Weights of a small GPT-style language model, trained from scratch on English Wikipedia.
Architecture: biases, attention and MLP in parallel.
Each number is 128 + 24 x the weight over its row's rms, rounded and kept within 0 to 255. Layers, rows and columns count from 0. Numbers have three digits each. The size before them is the row's rms in percent of the matrix's.

# layer 10 attention query, 128x128, rms 0.057, rows 0-63, columns 0-63
075:067128125099078149126133123089117121126092111126106123114180141109121123158123104104111128154144147132157140108111094128147151129153169134117138143132145156118157102126153152118139124115121145
077:094118153122124102111153123135096175130083125121158123151163162103099157156099103151145159161098101112116126171104156137133120091131171120174153096116129133093143087110125139091125110138153121
076:115099157164137106099103099151122124091081096154150153141085134138136109065133147109088121118165089131135109102142123152120144142125103107170143132162131130124145133175104156149122104135079130
079:126122113125143141076115091121137098122120161088130073113134147114158128118122145136115115122124105146102148159135159155155109147135102132121115134197136099102112131135141163106148163137142120
071:138141117121176117102161120146127118092141158081186135119132167140108168116141145114128142130144102076123144099168109112133165127181147155147156151094118144106139156174120185145136136108116105
083:122146146124116105135131119147108179144141113098189146112177148126131134129153143126085153142142124152090107164088123131099150115131161130124132105158119166123116156152108157132109097121155094
081:137107117129138146093147098131143112141135117097099063118131074111110144131149137122153123137134138170069139103097093158141143142138109104139123149177126090136106098099116107143155166174161110
080:114077127132084182152109138124135095112106124142113068150118152109107171093107109135112123114133107170107139121134143138153128134116173158130132116128147095156124141097100144128125161139137167
075:090135144164139122119176164166116123133142120131096121142095142137153147141128141091107110148140137134115103115113131139134112107152120115147135146145150148075146129100136105109091151131120103
081:130146121116086137132119156153077153135101077088133148097115170143134093139099119095130098115100143137105146142087139124160142110167106121112122108108093150126107157143116100114161106142137127
083:103107124139090148131114147126119147111163083118117128141138125117085136137119114158096124137134132129145146113127163111083096134125110119116131168196138090119136161192086157113147134108106128
078:133137124114116097115136143163144110123123129116095133111129120138117128114127124130168099126105123129107126120170132147100128113124126121100096122141112170129102121149143072115133111132148160
085:124075127127105151143095123113131122139168152119156136137089108172147104110082158156081159128119130108151158102128154153114139088126125112153148096141129126135105114114129120130129147117163100
086:083111119142097068136110132108153135088111135138072125103107152113144139130159179160102121083108119120087089146134126118098132130129125134112156129108130118133138120147132141104156155092126131
081:130131143090145137154161116109154119124149145109073112166144100146164116081139133131129128116119115144157093119161133095140113120090143117157108103112118079130120120117107147121108141133133149
089:136148073134116120149122131114113116102143132096143143078106137154122157162139120172114114111144108107127071095091167075107126163138115166095142117151131162130147123107166140111126139113151097
091:139078158135171119107146113094119104120126096151105127137134122179142143114111114121118099126131132104150153148099136123144128078118113093129120118098147129109146126132147144152070102190133127
075:131137129135120134137178136163155103138146152110100122116117150147102154151163194156113118117147137133076173136162125187138101118153143113128122097109103140141132126114142181154043111095133114
079:115085107135144144113085086123128090136177155118101091173146123109129089110108120115126202118147143114140114104103160152154118165148093129137126109125169087123150140159118115117159135114128130
086:151104140120133124094094130127095124107119106122133069137151125113077091081137098105135134129119144132143155143126125119169130114132161117101145117168140128132135111117113134149160111148158104
084:102173123126134129117147119120122110068076164128134106106114094108171113129139113132082119061141133128093136115153136125152144111158148116106151141082172124114153133112172126105116158135119114
092:105157103146139120153124131150135135142118101095155180099145138131138127156157129147157103122114144124154098121160157093104158123147135146105136117110152146120106138131121118090145119114132140
086:114119138154126143119122133144155130143144147118131131092132111130081127143149114066127126109115142126124148106113129150123134123133178096167142155162161136132089128140132114122107106146177092
091:100130122114183123137110118111116123102135147134092095225131109154133127114126125105145154185138173121115167136130122170105149086097161073154129164124127121121109151145125078134123132113140119
084:136122164150181130150100090134123101119149130127161149127126122102119101152098105116150142069134173129111145152119121156141115095112163108121139146138136119114144118146119111150085140111106156
080:133105174135097156134171077101102111093130088091139120164163116173162118151105125112126107136145137140145117133135150120119144103110133137090116111155097108111130135123160080113170111152149151
079:079112146116157088124144129170117145127116113098159124124106131112146141141156134148163087100106155149117129064162113122140134116108049146117076138130089119081112132145115128117132142134107116
088:126141077153134163107114178142103138159146146119159146102126151119124126150175152209135126145117103123147149116166169102126133144105136118125120086138133131149078106132126103096109112100090121
085:139162133136129107125128141093128121115158130110142142124141146093135123080156130126100114121126140129127110153159114118165129128106108100098140174135175177137116141113135114076115159088074153
081:119124115103117135115142105154135128149096145131151152139141120130064127133133121107117151166049153122138085148147072105120119146113060104110151098190136113166130104154091150120133129141121115
078:132150170138081151145115095140118116100138108132166127105098132095172158144127147109111093144110092104131136133116096131137144112156131156102150145125158144138095115127179152092126186165142159
078:120166124104088118092124150148105122155143118128152143116115158096133161099186093104077159099110129116102103113118134133162118157166118097143140106092139095120111146141155098134175128134144128
073:122078128113078149173115142156097126110138099116134125132159122136105164132154153124114154138127157155114133123105097158108110155148146143130159159130186133142138102118118156134153130104133099
071:126129094121118139125122145137124131129122124121135112163118156139116127099168131151064133142127094128127146109156132149093122143143144109148124136152158134121144137145117171109135105108117100
073:121065159092138174110133140186161153087126120080172139114126151137120136095185110120116109134095123102108121110170119141114135100133136115146133107106111118108132092131120130086145165128134081
083:156105151181126118087115122119096135125115146145150119119110152131109095112148141130150139108123083106126169149140137150168105121143168093096122108148123172119112130141118149145115105131110153
070:146132164063121117157142134137123175113130118073171141132206133121090122136127157093160113125133148166127123122093129121146142101129171116127116134131099131108176152106073138115132160130127140
081:125160106149154138121150158085158109127143155178085111103128127139130129161093160153146095133150153129099128127095130118157136140117185123150114132089135121121104166060139137158109112142121123
062:111161150130112114113118113097117167112138147135099159092131155136169123119128163157149060123152129139127152152082147048134136121161113142121125119125105136126112104116138122091156119135122140
074:109064146140159142073100105095197145133108113108160118143130107099129166160122122136134139109163151148154143136130114125113187131115133154103156120151114125144145161140163149100180114140134133
082:132142135109101120142115143132107142094104093112112106162125129148139130122156146138110112086068114106139104126157143141111108126120074071141104164151127115117138125135088082102133129133136129
073:113144129119069125147151117129131103098104152138091084105110122109130151101155130125107144127118103159065134117125078144083136133135129078152129156120128108158163126104120124118124184131135122
076:175110147121105173134151109101128113113088140126142092153135157114155131130150127096091107126132109124159121107112108158102105125171123110175117139081135139178171128125154107087152169148172137
070:152128111071177141136130142152089152160168149086153151137144150148167116119122144100151110127070131118125125129144118155158092127141115176130112118056132138114112158107135117152127148138149122
077:118124148119192106137120116099151099121121151067150115116111146087109129147162088073146130078115101128133110128091100136170144139138154102131140143078141133106114140126133157131143151114172130
081:104148110161135088149161155115111123135106148159130167113148134105118105125161128139128119121172142114130132153132149130139129101122121131109115112124145158121119155121166126159123109075106096
088:151177126101112115163149149126131131100136148143159122128121128142166148145149138112114120095119138116140063109150132129088153107138111186138155144074118107135104141120172139089147158142111137
077:138131143133113140116102093105155067139127144117084128163132123150090141098112112062161126136127138101138155153131139140128144144087151153098117148159135157153119109164150144117161142081156133
076:134115126145132151167131122129132089100119151129157142140127124123153121132165174146096150100121119131137127106147139133147140141110187065115108146135133145153171147111127102114165149089125142
067:140152110106122131094104128099141132125117139161106128118143121144119149129086076096173147087092160158150128136149175133123141115111094121109112079143148094150125155093127120134095141153138139
077:124125153173143111105121106108138141133101098116097066132130121160147102125115135112092128132091119155157115117127154126167135142120119155117104117145121134136144126141138127158154138146167076
084:149134109170175119102129156105148130136115134128123136171131088152138132081088084157177130149115148122158102135125149142174126078088113138099160136111111090124128126132134131127135114117123126
073:125113116104125144118118105113105123098176091143178102126088097134132128102163102138099140110107111133110159086125142152119129103131114136107135175130137110123156162167167115115124166117142122
082:145165165136123099147115136081113153127077106135100117154121133140149064110114145128147074126121135179172138148142137112093124084077099116140130107111101110112110093138134109160154088162130139
091:129116142134135123144155114158122133138121120105198132114143120088126150116158103131097105146123117109086138151114103107108122148132148081162158121128160141168151110143073155106134164136136091
084:120116102154135138116121104185168144117120133107126091136154119151111148163194122130141121152147109116099134130143177154111140120126131083131149110137095117152110096152100126146133155122176112
081:110164099108152178153168144143184113114112109132114127124164123117107142149145061115135122140135123082120073166115127119109150103135130145176144140100126133128156122120096140080141180158108138
075:089102122126130111147174147096172124120124151142070099147117126172103143124082131167176153155126170168135134147158139129119146104099123146170126070108123151134112106098146156153106115105142127
077:134121134149065122124149115160128103082121140111125135150149142168131145115147146091069135117179143137147125118102096138074137114145129134148146131112107119138158112135154181092106117105083086
074:174134128095145159107145104099095176122141133111175149097160157143137140170162126151122136162125109111171122099161127091110146145179147109118104126116152123141126125079099135058103157140131108
073:185092100135130150124122155059102136163132113171145112139127113086092090137135148144108124158145156115136121178098134122144132111082127173115141107118148148130135151126163132110149106158119125
085:132109112123090171077135110122098112135174124113120153086103145135143096106128139105126129132157127129146156102152163115169131141170099146154115108181120133150107087110134131122128112101133134
078:093131094093136161124158096080081106104142130135098162134075139099148112148138136134106113146194103173150186112095123153149144119188134120126091131102102135128128138095157144135105129107116145
080:135147125121153125108117113116113175160148119139140163113142132138115152114168146072137134156114131104131146112127100117099184126118151108147152160145142135122104166158136070095101099117110105
# layer 10 attention key, 128x128, rms 0.0565, rows 0-63, columns 0-63
077:110107090083102147123148132098117099153112165131080104121117135128096129157096089096107127111152151120140120135159109106147188083145161113096098147108136139112156133108151154084124131147157147
071:138101185104069097112139133161082148126090150114129135187181115126122155100099150112126115088131137114100131142125144180135116127146116115117123093122124137118149067152092172122148112145138117
076:139113132153140134115129077144123117122100121109100112146124124142095118112121127139142106161135124103156099135129118182125157133136130140167169132129162101094158134161143138201122108116103119
083:128144088082170145116125120108138121113138145096138097090128145141134166106127127121130107096158147125131153137123156187156136152157151125138149140142142129094107118113139166134132164133120143
073:142123127188100154063127144146159132120124132120161118139168179155118125113150142127139121101138104113133151140149117122099170120204108158118133101095107104077085157147130130142138141137109099
083:176153133125141141090134165162063143139113117103170168149161125155153135100188103114131121119136129114093130142083117185102132123115131091125120121163118161122129160150114173124122105138148086
081:111096115129132105084135150149145108145129098118086075094131094094074156095138132089116150132122159180153123112109130122157146164110134105138168161145118118112110096119135100132172165144157141
077:143104157110072138122117142156115152117132145126104072133133158144134155142159103076156100107120096165110124098150174115154162159128135142113115150143177120141144088115059152113096128114146154
078:103136157168118149112157150154121116129103121128109130136071126132125144129139133107082100148181140130112128110095110155132086101138102130160132113102155127087133107103165141135099149157109091
081:130182127088124136150151111146105119164102113093162137141125139143151088150103120107136129148139126123100120146073165118130141110161114100113113109105130118163113147076131079133156106124093150
085:130099126153138136107100162130104100133186111124110085113135103162125110137114090153076103127143144165124163094154154140116143113128105115117147139126108114115129160166099132104112151149121129
079:143137096119159117106126132169120126098104141105105136166148163143153112099120155100144114137144143114134121114154107148085096079114148116131132139159084190132090112107130057091131146107122159
086:135095145117118122114150095155098146157159104145158160091111067139139154121138149183118146142110092111123150126086101101140130110147150126121122106155173125106091137111083113146124148113121115
082:104121145138118106115146125143157107097102115118090120118135114126150150089136171143120120096115155118096125110133132144117113120149086140116112139094124106157153104146150133110120167107146128
084:112112177113127131136153144123177165117166145127078109129120069149162083133123166154146129121122112138121106127156154099133121122106135108141115117091125122153110108113127149128127146135116144
079:175141111148099140125137154129104125100118157136162134122096128165127089151171091127135080104148128110164123101081163087113115150155093149127148104147111149112150150136115140106120152130142106
085:116112145145131096134153103106137141064146107144124148120150136135156141140138142186123099106114091136151167132108110145111130121160137132116111127105149129100127112091132134162077094139133154
081:130148097145095171125142150151131107125099146128093148128103132117112146133170121150138143125121129144082151123162112148129098129131108143126129046120141143117086112141182152137109180154130129
076:129098158133121149110156122137142119144174134173108116104144101104092104135135106179171189135141159121113119102106152110160141159174099121137123127126097116137145145167127123118157119137114113
083:142079126122152115133072167144122129103096113127121070108115159135115097111129165119097127131138161147086147139113131126185156131129140124130165144143083142132094110131143135145176104138153119
082:078129165119120159091145084118144133044112134164095104128125105074134130117132101136120124105131119142118108131134109112136140100102149133120144150105141093099119140123158133146125132093169122
091:125136139108162124143128141114130123119131142103167177185147148134137106117136106150137134133138178129168138088162141141064159064142134131147126141101134105129132130114128142145123119090137115
084:118146145159134121106122170121121132141124178102156149103154109099089137110157167084109123123172126085101141083128166134115130154130139087123140136173112142141074127081130105112117129168120105
085:089103155116146092112094142108142139101160163143094084166116091141125121088135134108090149167095185099128112166110135124140168154160118148147103137092153144096109146147127077084140152130147122
080:126125172121169134132075140127168136084142149162167170127127146103152122104110106125152143084142155121061127146100122126128119121112108122085146134120094157116132125125126093124122156180105166
082:139111170147101154143152100113132114143151067085165116133112103161137138185126132143151072121108143128131154102114190121153136132127161150120109119154117129109129173152151103093125126135160140
077:105124163116151089108152150176114114131111084127151148130105141106105163139134110132154128099123159118170078112103098120160125131107112156135084106094112137120125128132100106096091143110108166
086:130107066151129163115124142123083127174158146162141136119156142114069103118143116166091153174108125127202124171147142113150152126120141134138147082142171106105088087107122101082087113102123133
089:126122152129157160175087130068115127114151107131098134125097158149136118099094124111107109136174180175126149141118095142153153115119122089110142155148145168115135127093178120148116152106088135
081:152065158109176113114137114154131102183126145119115134124123136187106149127107135113096141175116155147140130130159092136145159149125130094098106071181112118158137144136118160150132097112150120
082:114139161102072133129102075139112109075174090118140149117119134122145142148114107119114085121129095107148102122128147105138146092135155121074118106137152144150125127097154136098158131128131122
081:115160116147100163110106148131110151105104098151148095081126162127139148062166087144081118109164108110150102143115131095143139141152091099142125096107139091155130158123154109086191129182096146
072:138128101130120112175154163125100118082143107117123102095154140158129136112123152106142121125124133182109133131128144130115134164154126130142164178172159102141162125103120151118124156112157110
074:153087112129131087121125145116074164166121113084099090128116148137144128104134133136090102140175147146133162173152127132125101144143157110112153144114108105094140110159158168154122121126138074
068:138080159098129151153110111157108127096150114117184123098151123133104133153157125134155138151137137151129145111120120101101135102119151118105112112133119155128095111130119113160135145126141105
080:121102132121102129117117105142135143126140125199143133088113121111102168136153111131165111119151175169123080131150135104173116150095153135105178158133114156127074106143138144123080147162099151
066:128130160095099105163149107120146185119110076094180164123153122100104108128076123165139137126102117151115099119127142127151134127116147143136112115158115136128113124099092131100147113139082086
085:128129143095134098101081160140121189094116111108152104136130136131165178148140169159149145127101076109122099117147154156125127100156121111148103118117131178127110138099112116133138163123122141
063:137162148171125155082136122108158116063123116152079113119088126154102091105119084108102127132135140133162141128137121124104113141140136148097122082138124122126110151164137110127144106106140122
074:126090151122153129109099105104141132124135124155118053111126155091142120116112120148090155134183145160153166108131067116116170161115103110155128127136143089102142147119141119085139166152134098
079:098133076139095132119141122136090130137130115164120147116098098140090090152148154089132107108108108092118113122108120111145097117144124130129087139136104117142133130127132117116120131132123161
067:136103139145126126140133174154116139122125154107135090127147164090072116141130147099133134071132126178097104200161113119124146108128128117138191140098118128146142120095151121113147180149143160
079:165105151138098169119128116081112063144105123148110124137143141147087105119128119098096128108140134131149119124157074121179105129121152103157134143109159127178148121156129129115133089115125090
071:137196146135103176149152115152069179122151098107155147159147103143173110152144125177160144158091102147149101117121159158122102124123115135175108119124141131106111140117149086126097147122146129
078:109142131077126136137145142117140141100134152112163149145146137090111134111164106121125134109083114176130156074128134107117122155121119124132138139085136162104087098147131154147152147111133146
080:077159127160095109133137156118121099121126125129095124105065137166147115122139142150133103093144195153102143146130181170153113117143134143110104104105140153094147175139183173165143114130135150
078:138185136151160132125163165136144108124130163158129153148123123146199104132117125120108111094112117103153098098149157108098109080116095153089084099062136117140083143091159153141128107115091106
076:127166153127170120144148137125156114179130179114117152173112100096141077132143132104121136120155161138081109131114161139115138143120142124098101191135161110096131142152124133159125100093157128
081:149059115130105148125111148151128102120121113110113172118100096107120097123121151079109106094103130100100125098165135133156138138107108124128115140133107153129139123154101153100157138089134088
065:155153147121150132143122136106091128102109155157106122174138131135165117121106129115129169138132127139095166164088090118142148144126141108131075109165139105130150132101123109163102071133114137
070:166157153117153128136168137112111132125125138141128087161126139127131132102138159130129097098104098118088139117168112104154109161098098161148090132145113079148146095110163105153132108146138124
079:138154127159177123117117146111173134169172179153149138169135149127117119115099134125140148135097131115134083121117189133134129122088118124119092068110134154138064141115124138111121090138146120
080:141115127085157137143101113110095117122137130138130128071129103130143139118173138129105102100121119127108179127099125113087113109126118114074098173096109141133125114138167118090118172153106158
087:114161095161119132127158140118127130121117120161113164141115104130111081128164129103130110112106127113137134155123101147132116155137155190148080119120115079115096125133140140155182074102108135
081:098090102096164116145126108135110111138149174107161154093123134140100160102129096158142133139116124150136125126135149119132170135143160119115146123107140115158133132124112127133156164156152137
081:141136129136120114135139151138136152103095117137158118192158144116123132138181106125137153136148106117113119158115125118147153158123093179148155089194080129152152134155142113114150146121140114
068:127157085131154121114135157125132108116115127132108158129103125088084135128105082125147133116124133106178147138122148118113130096118150119150130110135125120098153147111101162136152120171123106
073:111150117145144075172147137123156114096170134155098110159140159141115146130099117132084153087144125117119158150120118161122161119130185183183128134091147159112163154141166142158135111089120111
076:133099156142137125134157125144113126124178133132149122164123148121133130153102173162088137126184154176136140159092136134118093122141066141138108165139111147125137146131133144184104138142070109
071:139103108124147166086117112098131120065162088114136107097100119129098108069086089133155150161138141136184114162120104090131158128122139168091124115141105127134159130128122119098083102085122092
070:153089128102161123127117140118108090154105098114081087093123131095105145138106110160135118102183155132108115165148081118141126122112132170107084097109125137090134123125118092121143115101097149
085:160132175126122182094135122113112098086132107109081095153099106149175117113123124136135161134145117148116155113135146135167128123114181094114132151188108135129137124123122077138119099129134130
077:137101108137104141116096118134126148090135123103118098122112111124121107153160160092173108137131138146115156139121155138097087124114109110171158165141110186120140111149117141127116100117101122
075:112095084109153175101125100155090121140129133112153087136141123160109138091136117159107108139141157138161106148170099103112162151123111117137113091122182122095140124109179110088140134141110135
# layer 10 attention value, 128x128, rms 0.0563, rows 0-42, columns 0-63
098:058121121126113095111148156097139096120169111121122107156141124088121095122142122144120106133079165114110123150107091149158113153112166136111132152123126085089162105091118158165139127152122140
082:122089138087126095144126062146115123126118133129143111124126107099118148125113138152143131148141117133162203122121146155111121111096104121144109135146117138115127143111120128114157137143129110
098:154125141126090140119154101134157102114101117172114079136156108142100108121130118100114089150151103116120102113055125117156156063114146143127116128151091162116118132158125122108075124106151119
101:125113094145103090093164153156138115117137149128095119178145146125126135135085130104112143136110137107131100197067115117155125127148114103124148149103112123152110119135130086132118119100153147
086:109102132129122124099121155102124085135102127121169151116117143173149095183143149121104121119131149131118144147131155127140107113148091155164140129107133097147125104126165142137116129101107125
116:116173134109089137092139136101132156102101131110140129125119138102105167129118134122148118178156080119138113157128183153170135148175127131098108154145154088135131115104132122110116111119142122
085:148133126112104168135124127116144132138108108137142156118113077126123106121101087163156147159130105120117097153145105117189125128133103095118132112092131148149115113118131119137115061118115102
101:133129123156112154150120131117132125131145089127135123172121158101194071110103169147125143101141164093104146106118089126129121121144134096118142133131126121105166176150139127162148120108101117
088:107089097111125131110137166119095165142136139138117136148133150133115152123156120107130103133140130146121132137122079170165117123104183130095109097121138108158147111140114120125110136086079114
089:113138152142118103134108129137104111100131135111167151141110159143113135096132134187119159129124158109144146126153189183160112100112140151139129086130154128166123142138133135103133160134152161
102:123152133114110127107149132161106110161131096204122204111124092123102129140106130148167071134166124157089122111154125108093172116114118109104157131154133123151147147137133124116144080149137158
089:157099131118102111094099118135115130130160106150129148117148139151160159106071128110115130173121132109135159136139141116125179079110140091144101078148089152154119179104093150162120124101124151
089:118173144085117115126123177057146125103107119115158115146143136115137133146098118126106149135107101114149120110141161130153122111120159140145105132126148094129111117140141130106114148160091134
099:111101102096134115138118099115088132103137118104153138184101144125129111123128133096124132137117164141126132130165170152124142175121131141134157144140115136172143114111155132087082120143115134
081:170093135113122153143116095132154092153136112147131117120149174151126124106149117137093133116147143172054110108088099106111117123116127169110088134097137092135127122155124117133125106133114089
099:165119151115156160136134123159144099144142132155089125066177080138113140123142148141154130138139130125153114080116128127110119151126115122178133095090105127113137138108095143135149109102142133
099:133127156146160116087133126145118158145096123181123154093083142167124150111123114112127092106154128139122145087148126116101153090133147121109130182129093121135135149120098113111168146115086139
095:102131115116140080150131126128143143135186155150140122171144159120135128117197140102145128117136157106088128085117114061157117125149090101082136134135116146103131093115087143146082101108086091
087:130098118162146102130122142059098153117128174132154120129135122105170135117108147124150131124157109135147120097125150091101140125129121105160107121094117145161121149161074144127169144131081122
107:142139121142126079144134132133158134155132171111142155094146132119155124086127165089066139129128125142102128133143150111188131140164115132101075108113104124147134107098094145139099159152120138
111:120155109144101136133110122128084113108119132121125124123140139142131129125162128133127110104143140138124113112113117193146095150133151151152113142142151114153131101119132146147101157172135123
085:105123132150114155173151120138135101096176143140129103142070103090149125122167156119110169090108102131165140133134122138132115158101103073122108126121132154111139139160117152162133130138103105
092:093146166158144089113103112159152114122144147153152123117116133190153127106133132092098147150123126122155098135156187126138220125105165155120110125089152125133149125136102152116115139117147163
093:114155090119168148135116134138123092156116108134116136059128152116163146102123116124122153080157092155157175090145122136121114081088190143114136118136108135154143130126118124121121112143171153
089:136130119117130141128137151107080124072072101104111096141129149122172143108067124088144101147124111143102138147134160168151118110117118125115134114130126159147112134114157168124144155180115126
105:131130162141148126135157122126098152078141138119124108114152159119157081123146141126135161141123085098141130153143192137151091106109095181102126120131113169151140117163130114106135141162113124
100:125103157174119048114133138109086095188150121139140069175146132120129149148123164139101123092123120090167112149119091104120176128113147099115127142144099105129152102131117137092136125150126134
096:164131141156129100137130119111142146129146124109142117150120111142182123092143114105118137116122123169106178126180118097125158140133094148109130116110117128131122114108127120100100125116101122
095:124090116102152160148158117128123140124132116119145152158066157087116136099135123127179169126122127097124053174110103146140114127135133162152113133126130094130135109102129155113134137175086115
091:136149081138096175181122147118111123134180155139119110174091119131112131125143123092094162116126146172119104148108104080115130088150139119150111130150112152167115082173125109124138156114145121
091:082120171095151154116133142194116120113098134127141146120124144126110180080162148073158160114176124147138105127145105145147112147129095144137131125091131107131114112102142135135120174104105107
097:166156137143129125114118102141155094103153116144079122156156135140102087166117157157121119105140138103089154148106113105082152123110134065099129143120176093119120148126079130144123132099087121
090:160163138132147068112147137096154165123139092107175135144140137113142128121127120130148158142099118121093090151147160089103133113143094105170141118148130114117186115103160133177118159096139127
096:111157084105126108105124147111108180154115186091076132167150176128149133098142146092132125138159153129107142161122153137183175115155132124090134111127093146106099134107112114166113147131114141
109:099134149109117130127133136095071148168134155130101160146105142107156157090088131126163152113114094098140126118108167164159194096152149158110132091104116079140101139073127104131103140118125138
095:128173160143174124135138144143135155128116137145132082109118121163179145165122140126121104120107128116129102086125123146128153132122160091085135146103172068118141147165080095120124123105138123
094:180160121104147157124112112125096107157164184139100112171113132141090106118166131143154155119092116134159125101164106104141152136150151141133121127163116164109096129129129150127102167135145134
103:081109109138103130115168102133157162156129098137136124140128142144109103118170175121102146105152146134115096138097116117130137120121122133140102148119107134103096110104097116155158122153101154
083:125126098119100115066142081099130098140134134119150130123118136092172129151097149149117142112112097093135141161154112138124106138095137164116130139191151143143147129109108121114152094138140155
105:130115155081096095121093127137073135136075188140122144136094142115147121122129123110140136117154078173113161130122148126141162116129139119121138100085143121146120126163142096109075138144149127
087:143148128149178117143130125116091109130141117149109149096112135118121131134134095148094171138107104077107138153146125147116115098069133125130209111134137140140136091130134131103122129132125117
092:130127116163148130118107129141115079093176139141138116116113169113171140110156160125102159126106091098115122103172095102118076144141134144146104128187156164123152086166125128158151089123110125
086:146139118133102160155143140127144120127082122122094164161137147126129171127110088127121175175056132130151131098094111180183152097135129169159143107136119114129102125143142110113109138150150115
# layer 10 attention output (transposed), 128x128, rms 0.0698, rows 0-42, columns 0-63
108:155115143146090152116113114158073143139120118163151137086118122159130130118147151137135152140138124147129144089119132149107111121141108104138136110199138149126118132167113142125157108119124096
096:149185131143112130085108152116148097113135142118108128093106126155136135155171124126091107117131136139119096075158151098142113120134139116114108141113132159118150094130161132113112118059141133
110:108152106138199106173136190145136100141153159064103157125117143126147148157112146138173145116104145121123116179166112120112105158107131093106140133103125122098097155133121119121147132126100147
107:157135123145172118148102123102168129170120090144127138092094092130104101131150138127151119119109171136093142118124156139156124080113152112139130128169113142100138114141160146147144170170100134
102:130121118118114142141144095138114145163164130174087109133142092078134120110101117154152140140118102122127125109108062136127134165145177122119133113160153098103113114076066070132107116178143138
121:137088132142124156182116137138123088105141115139150096145149101122151102137093134130095127065100149167130114118110100103133128131112123161144152106151120115105124135127131133131193179170100150
097:105161081114150078151090119110112099115141166135115087109108140120120178146121153107090108137095162132140164115115096155110152119141118162144140128150134144131119160153138128168115169151127151
104:145159116119175109119153129121133142108144158126172166079105120133129170148145089137163106147089115151135088148096113128160150116109154131168115111129142156144075080115126077130084089125124108
107:145184171087128114119145166096133117109100096109148098116105140116108156129144103115153118110098123096121098154075116098146108130140100129141175150100079152106098139136154126158146150166163109
095:158123075111124175119134162123122078143121128113126116121124139109147110150116132073125116141089102170170080112105098105099180179134114136135127154125114137089151146095142132080133158135125069
107:120136118152095132186100155088167146096062151090118065120184127148120104132134129119103161108140105143168112148115120123119119158144131141125147099111142110124130086099088173155127111090123121
105:082144145141138139162124114132153108098081155129124105119119115101100112103157086182125125081123135132106126123097117144126116134164139135121158161113119108080160106130150123134122097144171142
105:114115080147068117134130128153103144146138139140088141118113141150136123129178115113144120153177156121095135159070146145098157169115098133111124116093073136130144148086130124131182159110138107
112:145151151144155168127155166147154087136142148177112116125143113123132161060123130148132145124078165156146146120092141134159120108133139102165106081119147124113117149128114148133145137140134134
098:100157120133106104132120171122125167103121108122131116127089058098152098128148097144144080163118116083154144137144158123134114132121133112147150102127117141119100097106141088127117104153109160
110:123192144115124114155149146076126159113118131095110153158112130127128145117090094159133093161115148165119136150158154109140150078119098141096103175154108130116099151144135106167137118108103137
100:130133135110084132151142149155152123105155131089112122140178114147152124120113123152167134110127124111136082188147134131116106142098115131162127121140158108109137104157116110129117131115151140
111:176101145148181151075084091140139154133125108117136156139114077132110124140124126135145150135108142145138140173139152149128168131106168125129123166127159120130109135148117124079150137144203131
099:067167129092072112100116099177144157139128115116134126106127128138118137134140127114119101088125128105081118152130149140098122133103141131100145144139135095113161114110153153096113129115141137
114:101104104121086152104083122088112118121170075128108092155107092134117116132104111139158159153103115114139144124103107131112131112105096150134137136145133124090152142142140097096126133123153142
120:106085131106098180117159135121129133125164119077195105122109162138107142138125080147093132176144113126145141128146092115108125154155111091125132127134139139131107118112109158128127125138107108
094:134159151144121089057092158124115127145104107103127179110145168182126156109129096119105142104145137128117125148125132135118160145144153166131141124164106146113126105145129144122106125122139111
097:111115135092118115120155155138098161156081117104064136153146124095106120126055120140147167127146140172115136145119067162104128141150080159154090117146096131110157115094133131146153138131135121
108:139131131120170122156112111136102108108129153092137107193094137133132159137124159127103137131145128100108092137104135127172114169107110066119094125094167137077147155115148110114122133082119084
108:115121093125128141123080070141155117151095144108155093139145130129122145127115155118097146082091162133100142125105140114109112126142104115116134128088119074117150094114123115134123132138175097
100:130127056146180114132082126143134123177108119102141154136094113162120151106114122112099152119148129148154088095133158127115148126144159150170170119093131130111158145104164117106097191117132123
110:090127182079139167116111117128136169066145111099106172096114094174123109103110123100183138100121161134098125140103135126159129112136119105130131127159128129121130142097110127142128144106110084
111:118124111148104111125123107144137068114144158145123161114128120157108106126128121140103148109116111121149146125106131124096113141125138101108116129148150132136182116210140150151100119111156155
102:148116110141126100116133125099113154110143146130156112089149095187154118180121149126093097135116127150139171101160163115168147117147123132154183109152126141112119153145151161164090141161143125
107:135099161163150095128140124160157101133046128138150133103174155125072154131131106105152113165076135082127149124127119161095153143134129105121165097139099154111156163122110130076135111161127120
099:172125138129111127119166164094145098141131110098139100156104119112166128176089081145151141128095097157119134139105136162177164148147142118100115137115139086131164147131154110107136147168156149
116:139103142106145087104155117146089167131142101107168154130145127131135118110158111130136111136103149144163093147150111158142124081114120146127142118146092139125121107154133098131104067123156083
101:111102107135084135162128140132155071118108157156106104129084132171140172168090128129105119102193136154110152110094112116133146148097143138111135153155115134079138128103118132139136134118116147
102:150082175168112137179166138128136135114101116157153117112113099091096129126137118128099139113127073152154159085123108147132120129158129108124144143137165127186144115109125138118109121148117153
124:102082118129118134081137102110175102105133094118088081168084114129092139147113131119102129130150141139103138092164132123141153151129129091135142192159160122143139085166120185121134153101153147
101:173104084121176159113136136101147084125179117126142102149124105151127087108110115145162126130156131176151158134140155098167146131115119159154145111133096141113106163112176153154135152155161132
095:109129098152097167153160127124166117085107114083161144128098153113174096113089162131070110108166128125159117141127114114110111115108105131122149104121124138147171107164148131109132115108080129
099:116154120101109179116089107130078101128159124095138128134119110103159149138090092105099146121130124110134166093115157137128088140145124127154125147111152123125151129164150102089121146108130135
097:086166107177177163128129137130117133108089119117092158145119164139090127125142122152154106162139114112106123131119138125136118125133118075153113131113143151121115113142093111110119142073127128
106:159087126157159133088133126128162142150145109140147113122126123136087120121108121156128125157113113125143111146146139139141129129116158102119141123224113144167091102128117164107108105196132107
104:129138141123129125101128120114132089121122169112105110154126106149140114098106128122157100119143134129159119132149115116146122119153130127122050133143135124116118150142102141149138077120116124
102:125194112117113112160124142114100106128079115095132116129151113140114091109149117132131060140146144134097143167109122093118140101107117127132101125109135126127104142120112146091149130121126149
099:100082114119131128133141093145107125127188149124120091132094122131121098130151172155126131143214139126109156123166148130116094169118125084148136104137166133126133096127099155121129161097106136